Part of a small language model's weights.
Size: 8 layers, width 128, 4 heads of 32, MLP 512 squared leaky ReLU, vocabulary 3435.
Architecture: RMSNorm before each block, no position embeddings, no biases in attention or MLP, normalized queries and keys, ALiBi, some layers without attention, value embeddings, an embedding shortcut, learned residual scales, capped logits.
Training: a variant of Adam for these matrices, 11481 steps.
Each number is 128 + 32 x the weight over its row's rms, rounded and kept within 0 to 255. Layers, rows and columns count from 0. The size above them is the row's rms in percent of the matrix's.

# layer 5 attention key, 128x128, rms 0.133, rows 51-127, columns 64-127
size [ 96 104 107 108 105  98 124  92 111 112  91 117 102 140 107 141  96  96 104 101 125  99 118 105 111  98  86 114 103 102  85 118 100 107 105 103  93  99  97  85  83 104 116 107 127  73  95  57  80  82  96  87  50  71  89  94  89  93  87 101  94  97  64  84  90  87  95  90  93  89  89 103  79  87  97  92  83]
[[ 98 120 106  93 109 105 132 201 205 136 143 152 119 101 101 119 172 131 159 153 179 127  91 100 175 168  72  91 184 138 158 157 117 104  69 134 183 116  87 131 117 129 169 137  90 112 112 161  90 182 131 148 164 158  57 137  76 116 129 138 105 154 108 139]
 [160  96 152 107 196 190 110 163 140 170 124  94  89 122 126 107 116 108 144 122 134 109 124  88 148 157 107 115 140 126 124 127 142 192 166 136 111  73 113 127 116 132 110  78 150 110 128 158 101 125 131 169 134 133 101 116 108 104  99 103 155 179 155 143]
 [128 153 162  76 191 152 159  68 115  98 108 125 184 145 104  83 148 157 194 100 156 129  75 121 135 155  64  82 159 159  94 115 123  79 136 118 113 143 108 120 109 117 138  66 136 183 126 117  94 150 136 147 104 118 108  95 132  38 124 131 154 130 163 108]
 [114 105 137 115 104 172 161 102 129 172  95  79  90 143  85 142 166 147 117 132 119 130 129 114 108 105 126 152 129 214 108 145  89  92 127  98 137 132  60 120 145 188  85 136 120 110 160 145 183 183 153  93 119 108  91 188 124 152 119  88 151 158 109 192]
 [ 69 115 100 151 188 118 152 108 137 110  82 118  27 130 142 130 160 113 123 124 155  96 140 162 120  83 115 128 141 146  72  86 159  96 111 170 167 121 116 137 160 151 153 138 106 154 180 130 187 165 134 177 130 105 147 192 107 110 139 113 107 125 107 134]
 [157 110 117 132  99  97 112 126 104  92 188 135 130 107  63 144  42 177 138 142 151 159 178 129 117 142 175 126 130 174 112 202 158 107 109 163  78  88 121 135 105  88 165 154 177 184 121 105 138 114 128 136 127 135 183 155 162 176 151 146  96 115 140 107]
 [115 170 107 139  84  63  80 113 129 108 145 185 138 103 158 140  93 134 112 133 115 116 168 110 161 132  94 135 160 119 149 118 135 124 152 148  95 150 154 163 121  55 156 212 162 117 136 155 181 133  93 148 127 117 206  76 118 144 136 121 155 112 143  74]
 [202 146 127 127 131  93  93 123 136 113 111  81 114 122 161 113  84 219 135 133 110 117 126 143 153 131 125 146 119  83 105 134  91 166 112 115  61 106 106 145 176 121 127  86 112  82 122  86 150 133 134  98 144 168 100 145  60  62 131 177 108 116 143 167]
 [173  99 125 112 132 165 141  91 134 129 135 108 150  75 121 158 140 182 139 135  82 175 120 157 114 125 221 136 152 142 130 147  87 123  70 128  74 118 123  82 122 125  69  88 123 128 124 149 147 110 124  72 135  70  65 139 104  84 112 140 152 150 139 105]
 [120 151  84 118 114  90 138 146 124 103 141 125 124 103 119 133 118  48 125 133 188 127 119 137  53 165 239 183 190  81 137 138 175 138 116 139 148  98 180 133 160 112 138 143 125 124 185 136 102  77 122 128 141 144 136  48 144 128 130 152 122 118 140 152]
 [160  93 128 126 161  82  65  94 139 128  73 177 135  77 127  92 146 114 136 108 101 142 147  64 171 132 140  64 135 129 142 104 142 129 169 143  66 111 115 121 111 142 126 159 154  81 134 145  62 135 115 149 109 123 105 137  97 112 158 166 105 106 107 119]
 [158  94 128 132 171 192 200  81 159 149 155 109 168 145 106 143  99 180 146 120  82 185  74 148  69  98 134 129 154 184 145 107 133 182 118 131 104 119  66  88 138 170 101  88 138 120 109  59  88 153 166  95 120  79 107 162  88  79 151 114 150 123 128 150]
 [111 112 147 164  79 134 147  79 129 146 142  73 144 134 129  94 135 105 173 133 144 151 168 150 181 144 153 191  95 126 100 183  97 158 154 172 136 105 121 158  96  87 105 151  95 190  95 169 180 144 161 137 134 121 138 169 129  46 115 151 131 122 165 161]
 [102 141  65  97  85  80 140 135 153  78 119 153 134 107 123 158 103 123 122 112 156 139 133 136 167  78  87 163 137  43 180  91 162 122 129 141 138 156 208 167 119  97 129 204 132 109 171 160  98 123 159 154 150 160 226 147 145 167 147 160 141  96 100  87]
 [ 95 136 204 147 150 139 115 130 135 177  89  87 134  83 113 142 158 124 156 174 123 145 100 201 149 105 133 108 122 189 164 107 110 121  81  85 141  99 115  95 180  71 124 113  75  67 192  58 121 111 111 144 131 122 123 107 132 118 107 103 182 139 155 130]
 [160 118 178 157 167 190 122 137 139 165 107 107 109 168 139 128 126  88 170 101  72 105  75 126  88 128 112 135 144 150 108 149 160 159  66 137 180 113  85 137  96 196 105  55 153 105 120 108 135 168  87 156  98  86  88 138 102  79  97 100 131 148 103 162]
 [131  96  70  82 121 133 162 170 141 100 135 165 166 146  65  72  85  74 119  93 110 110 166  57 128  36 146 141 135  90 138 149 132 145 141 149 158 134 146 117 118 116  91 177 127 169 125  82 123  94 110 121 151 107 132 122 118 116 181 156 147 108 154 165]
 [165 118 165 141 110 161 155  71 179 145 127 123 132 121 160  86 117 136 140 162  90 152 126 128 125 107 127 115 163 153  95 135 144 204 176 163  77 110 135 141 139 178 101 136 129 179  98 121 114 134 177  67 120 147  76  93 167  79  86 205 138 110 140 163]
 [ 80 176 198 108 163 158 129  76  91 125 112 143 160 131 115 129 121 160 157 192 120 183  80 104 123  96 145 114 128 129 120 124 123 143 118  92 142 139  83 103 131 139  90  83 155 110 157 126 203 131 156 127  82 110   3 118 121 107 131  88 115 107 147 214]
 [154 179 109 132 137  77 129 138 102  95 155 191 103 108  95 169 114 106  92  98 108 101  92  97 155 185 109 106 124 132 195 184 119 124 179 159 131  98 181 152 136 100 170 209 109 100  96 112 156 187  72 169 167 164 110 128  97 134 133 119 173 127 169 122]
 [142  92 183 132 193 131 195 137 118 183 134  95 114 113 132  91 194 184 183 100 104 119  50 134 139 157 141 158 100 166 161  30 142 162 131 172 119 174  89 147 115 100 154 147 151 119 167  96 141 140 109 129 160  26 110 152 102 118 105  85 127 156 159 144]
 [ 99 133 139 127 131 182 123 163 106  90 134 135 130 139 174 130 135  86 104 149 116  85 158 171 137 105 152 138 152 120 103 100  43  79 114 180  90 168  93 100 102 149 187 132 119 187  95 120 107 120  77 141 125 108 118 139 116 159 100 199 134 141  96 137]
 [150 170 151 121  91  58 129 123 145 117 116 174  50 119 177 171 133  88  98 108 160 180 190 164 171 118 148 121 128 144 163 138 129 122 143 102 109 117 171 162 141 110 135 156 128 126 134 182 150 120 144 120 171 187 170  83 147 179 125 127 105 145 128  73]
 [161 168 161 155 157 112 130  61 114 122 110  77 115 126 128 207 118 164 147 173 158 146 110  94 140  99 100 167 159 115 171 126 100 108 135 106  53 150 146  88 111 128 122 158  69  57 106 135 111 157  83  80  81 113 121 161 162 167 112 141 157  38 101 117]
 [154 130 125 101 129 139 146 147 120 123 147 130 137 120 102 120 170 134 159 127  80 161 172 116 178 110 168 198  97 175 173 127  79 111 132 124 121  99 102 105 157 137  63 105 127 128 102  72 103 115 138 184  78  93  84 127 152 132 112 206 140 134 142 125]
 [113  91  77  85 126 187 124 132 180 105 202  82  99 119  69 192  92  81 115 145 124 122 101  92  94 119 117 182 152  97 141 126 159 147 114 104 160 199  52 154 156 168 122 123 181  97 159 132 202 124 140 115 154 139 102 170  96 152 106 128 104 109 148 133]
 [145 142 169 117 154 160 158 115 144 146 119  37  65 208 163 102  86 159 143 165 121 119 150 129 133 144 174 132 165 149 122  90 141 117 124  99  83  93 146 117 105 122 117  98 124 118 121 121 136 159 140 100 102 111 164 127 126  96 101 188 124 105 154  65]
 [137 125  95 101  96  55 118 105  98 132 116 161 129 103 136 164 124  87 108 117  83 120 152 156 209 119 185 148  95  93 122 159 145 147 147 101 142 103 121 175 121  60 161 163 110 147  99 156 127 120 132 103 147 107 197 119 133 169 152 124 138  73 107 100]
 [122 118 161 178 200 159  78 101 162 148 135  80 121 181 136 140 139 140 111 147 117 131 166 132  64 210  85 116 176  95 170 140 156 141  99 106 161 135 112 143 138 137 127 113 167 119  94 202 171 131 168 142  61 100 173 149 141 138  78 138 105 166 151 123]
 [ 63 148  68  91 121  90 150 141  95  97 150  63 146 107 148 145 135 145  73  94 198 112 163 159 119 190  74  81 106 115 141 117 126 122 156 113 114 129 137 122 154 119 120 175  83  87 163 117 170  81 121  93 149 130 126  63 164 161 135 172  74  69 146 160]
 [149 164 111 109 110 125 174 191 159 112 159  92 187 133 157 194 136 102  76 100 181  64 133 129 127 160 139 149 111 123 100  73 120 139 142 157 129  99 172 119 157 104 138 153 157 110 111  86 153  75  70 130 103 165  86 152 112 143 150 127 187  86 141 119]
 [123 134 139 193 123 155  73  94  81 142 118 101 120 172 116  82 114 108 119 177  96 141 154 150 121 171 111  90  84 168 137 136 141 189 126 120 130 100 115 133 145 149 141  70 160 156 118  54  85 114 140 123  64 128 126 108 117  62 165 121  70 177 115 160]
 [132 136 181 159 127 117 128 137 138 136 232 104 121 112 103 131 110  71  70 133 100 164  78 163 107 102 144 122 103 171 151 177 134 135 154  75 142  86 115 146 118 131  67 127 107  95 155 100  82  63 152 149 158 100 156 103 109 135 142 120 159 131 130 152]
 [119  84 130 177 135 144 131 117 142 150 184  72 168 115  89 152 123 153 166 165  68 197 124 121 101 157 127  94 124 146 175 120 129 116  78 136  90 140  61 122 167 138  35 128 133 118 146  70 160 189  84 131 149 143 126 109 123 109 111 134 111 184 129 156]
 [107 128 132 106 133 104  51  69 134 126 108 147 112 112 133 122 155 144 124  80 128 162 149 159 179 116  98 160 127 162 123 145  61 135 117 153 130  92 117 159 111  79 130 143 161 213 173 134 121 106 121 135 103 132 115 169 102 142 176 129 123 136 130  75]
 [ 99 150 146  85 190 141 176 136  91 157 114 128  86 126 117  58 154 103 137 129 174 150 126  78 157 131 135 116 117 151 100 104  80  85 108 161 160 165  90 129 134 180 121  90 123 165 143 162 135 126 141  60  94  61 131 151 136 120  92 119 185 138 168 122]
 [126  89 125  93 119 117 154 173 150  65  89  70 159 100 119 114 139 134 162 112 124 135 133  43 151 103 115 142 123  35  45 109 171 125 148 120 109 136 174 138 209 137 119 146 165 156 101  75 157  95 138 150 158 160  83 144  97 134 165  44 112 134 164 118]
 [127 140  95 161 168 191 155 150  96 128 101 123 113 145 173  98  67 123 164 149  84 143 102 161 180 193 120 165  92 133 118 142 105 120  92  93  76 132 107  87 143 123 179 141 156 200 135 214 163 175 117 148  82  82 136 113 100  97 110 129 102 119 144 185]
 [109 189 104 138 128 133 126 139  99  76 156  92 147  97 149 151  89  68  97 106 158 178 153 117 132 131  90 108  90  88 190 126  91 105 168 114 139 122 131 133 188 136 152 135 193 143  74 137  87 114  97 113  84 144 122 120 119 138  98 146 103 135 128 131]
 [133 124 158 174 156 148 128 142 115 132  86  84 141 184 128  65 155 155 128 148 108 156  88 161 118 135 162 101 104 147 191 130  99 136 137  78 100 130  59 125 115 107  68  90  90  66 107 149 151 103 141  87  79  76 161  96 152  60 129 143  82 128 144 150]
 [125 136 133 119 131  87 121  78 106 127 113  95 156 109 207 115 139 159 127 147  96 138 163 151 163 116 144  90 124 149 161 135 184 143 128 163 110  66 129 165 109 147 118 105  91 142  76 166 106 146 157 153  95 113 181  95 110 117 143 125 113 115 136  93]
 [103 124 139  92 139 118 181 160 101  81 120  86 163 135 127 168 129 146 170 130 149 170 122 110 155 134  94 127 196 167 144 129 152 125 110 152  85 170 133 114  90 218 122 139 122 134 108  96 164 142  97 124 116  63 109 121 146 115 212  97  90 138 149 135]
 [164 101 163 132 187 141  97 126 119 189 144 149  98 152 155 104 131 112 113 164  57 164 152 113 155 133 158 174 136 167 156 148  92 147  91  65 133 110 102 111  93 105 141 133 125  51 113 111 101 142 166 134 111 118  76 169 108 123  79 156 138 138 103 161]
 [161 120 129 126 116 143 151 182 157 154  90 197 169 132  95 109 115 154 156  87 123  63  88 128  61 152  62 101 109 125 109 151 186 154 127 172 115 156 124 200 102 151  87 162 125 104 200 111 166 126  90 172 190 106  80 149  97 113 148 108 122  66  83  99]
 [117 108 166 133 181 198 136 164 150 163 118  92 145 142 119 103 155 187 158 130 111 124 123  46  68 120 114 125 122 156 107 170 128 151 127 106 102 116  79 112 139 101 104  45 157  77 168 104 138 197 161  78 115  84  77 182 110  84 155  93 122 128 114 162]
 [100 183 110  71 121  83 164 136 146 127  88 126 183 108 106 150  96 127 125 122 156 152 180 133 154 107  82 199 170 127 150 151 113  90 160 142 113 175 136 135 153 117 118 146 117 115 121 139 127 138 117 151 165 184 181  73 179 110 181 143 104 112 104  84]
 [ 77 167  76 187 142 138 110 159 142 108 159 135 106  81  70 103 137 158 179 118 128 145 138 108 116  72 154  98 114 111 163 133 136 162 180  87 132 167  91 149 200  74 100  66 105 204 124 125 171 105  94 157  75 117 156 170  60 130  89 118 167 131  80 153]
 [208  98 116 194 136  97 154 106  75 176 192  67 107 114 188 123 134  98 132 120 174 134 142 161 118 131 124  42 118  85 138  91 137 104  98 103 150 101 143 144 123 123 136  89 152 113  93  90 134  95 175 109  98 121 170 106 116 116  85 114 116 173 150  59]
 [151 191  68 120 103 161  92 120 141 108 178  78 116 115 171 118 198  84 100 124  97 121  94 166 133 119 124 113 134 164 180 125 137 143 103 102  71 178 151 149 121 151 156 102 123  91 124  60  57 170 186 139  96 170 125 213 143 127 132 135 135 102 122 161]
 [102 103 153 149  80 144 123 121 204 137 124 100 156 105  94  57 123 112 108 148 125 114 141 170 126 122 175 155 162 131 132 144 121  72 161 226 162 118 106 107 114 164  90 112 160 110 103  85 151 114   8 114 111 130 158  81 137  96  97 133  79 149 157 145]
 [143 104 105 127 144 164 168 167 112 113 128  93 173 161 105 193 147 131  46  70 172  45 154 117 131 191 114 123 174 124 122  80 154  82 114  86 143 100 112 133 111 180 114 117 130 124 126 188 166 150 181  94 168 117 113 164 105  90 156 163 214 172  90 137]
 [196 121 131 128 106  75 131 140 129 173 113 163 118 103 143 165  93 150 133 107  98 102 154 131 185 152 102 102 133 171  77 151 106 119  80 113 191 155 117 125 154 111 181  97 163 104 171 118 113 105  95  95  91 141 155 176 130 124 145  93 127 184  72 199]
 [ 70 173 122 103 129  95 109 115 103  83  98 146 168 174 100 131  96 122 134  41  98  87 137 143 133 136 138 141 124 103 131 172 173 114 149 177 141  90 122 114 142 146  92 135 129 114  80 150  93  93  83 160 191 146  61  94 127 155 134 109  98 147 136 154]
 [ 96 153  76 145 106  98  84 140 131 132 133 147 150 132 179 120 132 134  52 180 155 173 171 155 116 140 110 123 172 118 158 174  94 117 154 197 127 121 103 162 152 124 111 125 125 183 195 122 130 112  85 133 128  99 120 124 122  89 166 116 171 123 133 129]
 [196 119  58 119 108 137 131  91  95 174  75 116 145 130 137 152 146  94 119 120 112 148 115 207 141 157 117 142 180  95  71 111 146 114 146  98 181 204 144 132 171 142 156 109 101 159 176  68 131 142 186 145 137 135  95 117 113 203 142 129  91  97 146 106]
 [136 115 109  81  96  95  71 132 132 160  94 119 195 108  96 115 184 103 135 187  99 172  76 154 132 104 117  61  77 103  91 134 167 113 196 101  65 106 161 137 140 161 117 139 140  88 118 123 195 184 119 117  68 140 108 113 181 150 197 161 103 128 138 115]
 [147 114 143 123  82 141 110  64 199 148 157  83 113 115 183 122 135 146 149  84  87  48 130 123  80 113 101 122 136 193  74 148 142 129 133 187 132 221 120 119 120 161 113 112 135 175 139 123 153 106  84 137  95 133 102  82 143 120  93 117 126 126  66 119]
 [107 129 120  85 107 123  72 119  66 104  48 155 127  72 114 172 118 131  88 141 148 124 125 125  78 126 148 137 114 114 110 149  75 172 157 153 154 111 161  61 127 107 134  83  85 126 124 142 109 136 158  85 109 142 133  99 138 139  97  90 168  54 130 139]
 [134  54 115 118 159 178 113  76  94  55 182 136 108 158 110 107 139 153 132 132 145  89 130 132 104 128 203 151  99 116  72 116 174  93 127 158 124 166 102  97  50 103  99 149 149 120 142 122 124 180 120 128 209 125 155 141  91 148 155 191 150  86 115 126]
 [138  66 134 109 103 157 140  90 238 130  92 170  80  87 146 116 157 150 132 109  73 110 111 124  54 175 116 141 148 156 112 153 142 202 119 144 136  61 134 141  93 123  84 132  86 143 209 133 131 128 186 120  78 178 128  94 116 138  50 137 165 157 151 140]
 [104 137 127 117 135 102  73 148 108 127 164 125  97  89  79 140 133 114  99 105  77 174  94 107 124 145 179 175  96 104  89 143 255 130  70 167 122 134 134 108 135 137 125 115 119 125 123 133 154 112 156 190  42 152 169 157 152 108 140 107 168 117  96 178]
 [140 113 155 201 138 101 148 150 135 174 107 121 212  78 169  79  85 150 109 172 106  90 104 149 182 132 174 116 113 151 149 137 184 108  81 183 164  71 121 111 176 102 133 120 148 151 171  96 143 144 137 155 180 176 175 130 169 163  80 155 129 139 134  93]
 [149 169 115  66 101 121 172 138 136 116 112 159 114 131 108 147 151  85 125 110 133 141 122 166  90 109 116 221 121 144 226 138 102 137 223 126  46 123 119 184 138 157 160 157 132 126 129  98  39 133 128 113 154  91 126 124 128  84 134 148 151 158 145 116]
 [117 130 128 149 180 116 128 110  79  97 166  79 126 123 142  93 141 154 159 153 179  68 132 113 120 194  63 105 107 150  74 125 109 145 126 142 114  94 183 114 149 154 132 153  88 126 117 132 105  53 144 110 149 123 132 124 167 109 180 115 104 130 135 130]
 [144 103 177 154 130 121 148 176 187 183 137 103 125 126 141 160  65 117 160 135 138 183  99  81 108  78 116  96 131 117 155  81 146 151  81 132 118  73 124 112  66 118 117 140 129  95 141 106 136 150 130 103 142 166 168 148 137  48  96  97 161 173  80  91]
 [ 40 143 108 167 117 114 150 143 173 139 118 138 124 112  84  79 177 165  78 123 143 100 151 112 143  93 144 164 151 157 160 139 210 111  97 163 100 109 139 177 103 165 101  87 123  67  45 108 134 182 150 105 113 162 147  44 163 156 151 110  92 100 161 150]
 [156 141 130 133 137 147 138 122  62 125 107 172  62 132  85 115 182 118 154 143 144 108  70 133 100 170  94 132 155 161 104 197 116 137 142 199  64 107 158 179 175 147 145 141 107 139 150 124  97 122  47 145 132 202  98 151 164  99 118 137  80 170 101 138]
 [154 165 129 181 131  89 182 131 149 161 138 116 146 114  94  92 125 101 156  71 138  92 176 133  93 116 113 182 174 119 113  66 136 153 113 130 128 130 113 141 125 143 101 132 154 164 142  90  91  58 197 185  97 194 124  84 136 125 139 141  78 100 123 143]
 [123 101 141 162 129 113 149 133  95 165 114 178 116 131 140 137 135 124  69 147  96 112 135 166 116  54  78 167  99 143 135  90 131 136 149 124  96 129 142 131 119 102 198 146 126 174  77 118 111 117  89   4 148  80  76  79  88 132 110 130 105  85 132 129]
 [117 108 130 122 126 124 137 181 176 128 133 125 156  75 191 143 114 139 148 146  91  99 125 101  80  76 137  83 105 163 130 128  83  99 103 121 109 183  78 139 114 146 144 192 135 126 150 155 156 137 145 149 114  59 125 141 169 110 180 163 129  88  97 124]
 [154 119 115 197 120 125  69 110 112 119 115 134 107  89 120 121 173 174 119 141 210 155 125 124 166  92  99 123 152 159 157  89  92  72 126 104 150  80 118 184 198 139 157  89 107 119 104 160 137 139 133 121 106 168 158  79 124 124 194 113 170 168 109 163]
 [108 124  84  95 136 132 118 166  96 141  96 120  62  37 149  72 114 139 152 177 120 115 143  69 118 155 159 161 137 152 131 106 144 138 148 135 152 207 103 153 109 128 101  49  93 102  79  96 104 168 163  97  99  63 176 137 159 128 175 150 156 142 186  97]
 [114 149 149 127 113 140 164  83 153 101 188 139 111  91 132  98 153 130 169 146 154 113 114 169  90  55 171 109  94 129  92  76 140 100 141  82 162 140 140 124  83  87 122 127 134 136  90 102  98 150 155 105 172 112 163 156 123 150 133 127  84  43 137 143]
 [124 131 120 123 110  85 154  87 147 154 139 173 118 138 155 137 152 169 127 142 164  95 135 119 106 107 111  89 121 152 122 123 130 176 157 197  95 116  88 160 111 109 145 145 117 162 183 129  96 145 158  85 207 116 175 162 139 110 210 134 141 132 106 159]
 [ 63 182 189 146 109  88 144 130  71 153  85 167 114 149 169 126 181 142 105 125 129 166  54  98 141 109 126 105 139 155 122 119 173 112  82 184 139 168 108 176 143  38 118  66  82 118 148 160 120 153 135 110 164 168 116 111 160 159  96  95 116 125  99  96]
 [119 138  70 134 108  99 137 152 137 131 154 117 119 143 136 107 100 150 117 155 153  46 116 102  98 143 107  66  97 138 153 151 137 173 175 151 115 101 153 118 118 100 139 102 105 130 117  65  99 169 133 102 156  81 129 165  98 134  91  78 182 122 101 144]
 [165 134 116 139 168  78 143 107  33 193 172 123 103 175 161 134 122 109 123 129 146 156 104 103 118 122 102 155 101  85  97 154 181 177 176 195  85  89 114 107 120 125 131 113 125 165 168 106 139  94 107 105 116  93  94 127 109  93  92 130 141 141 119  55]]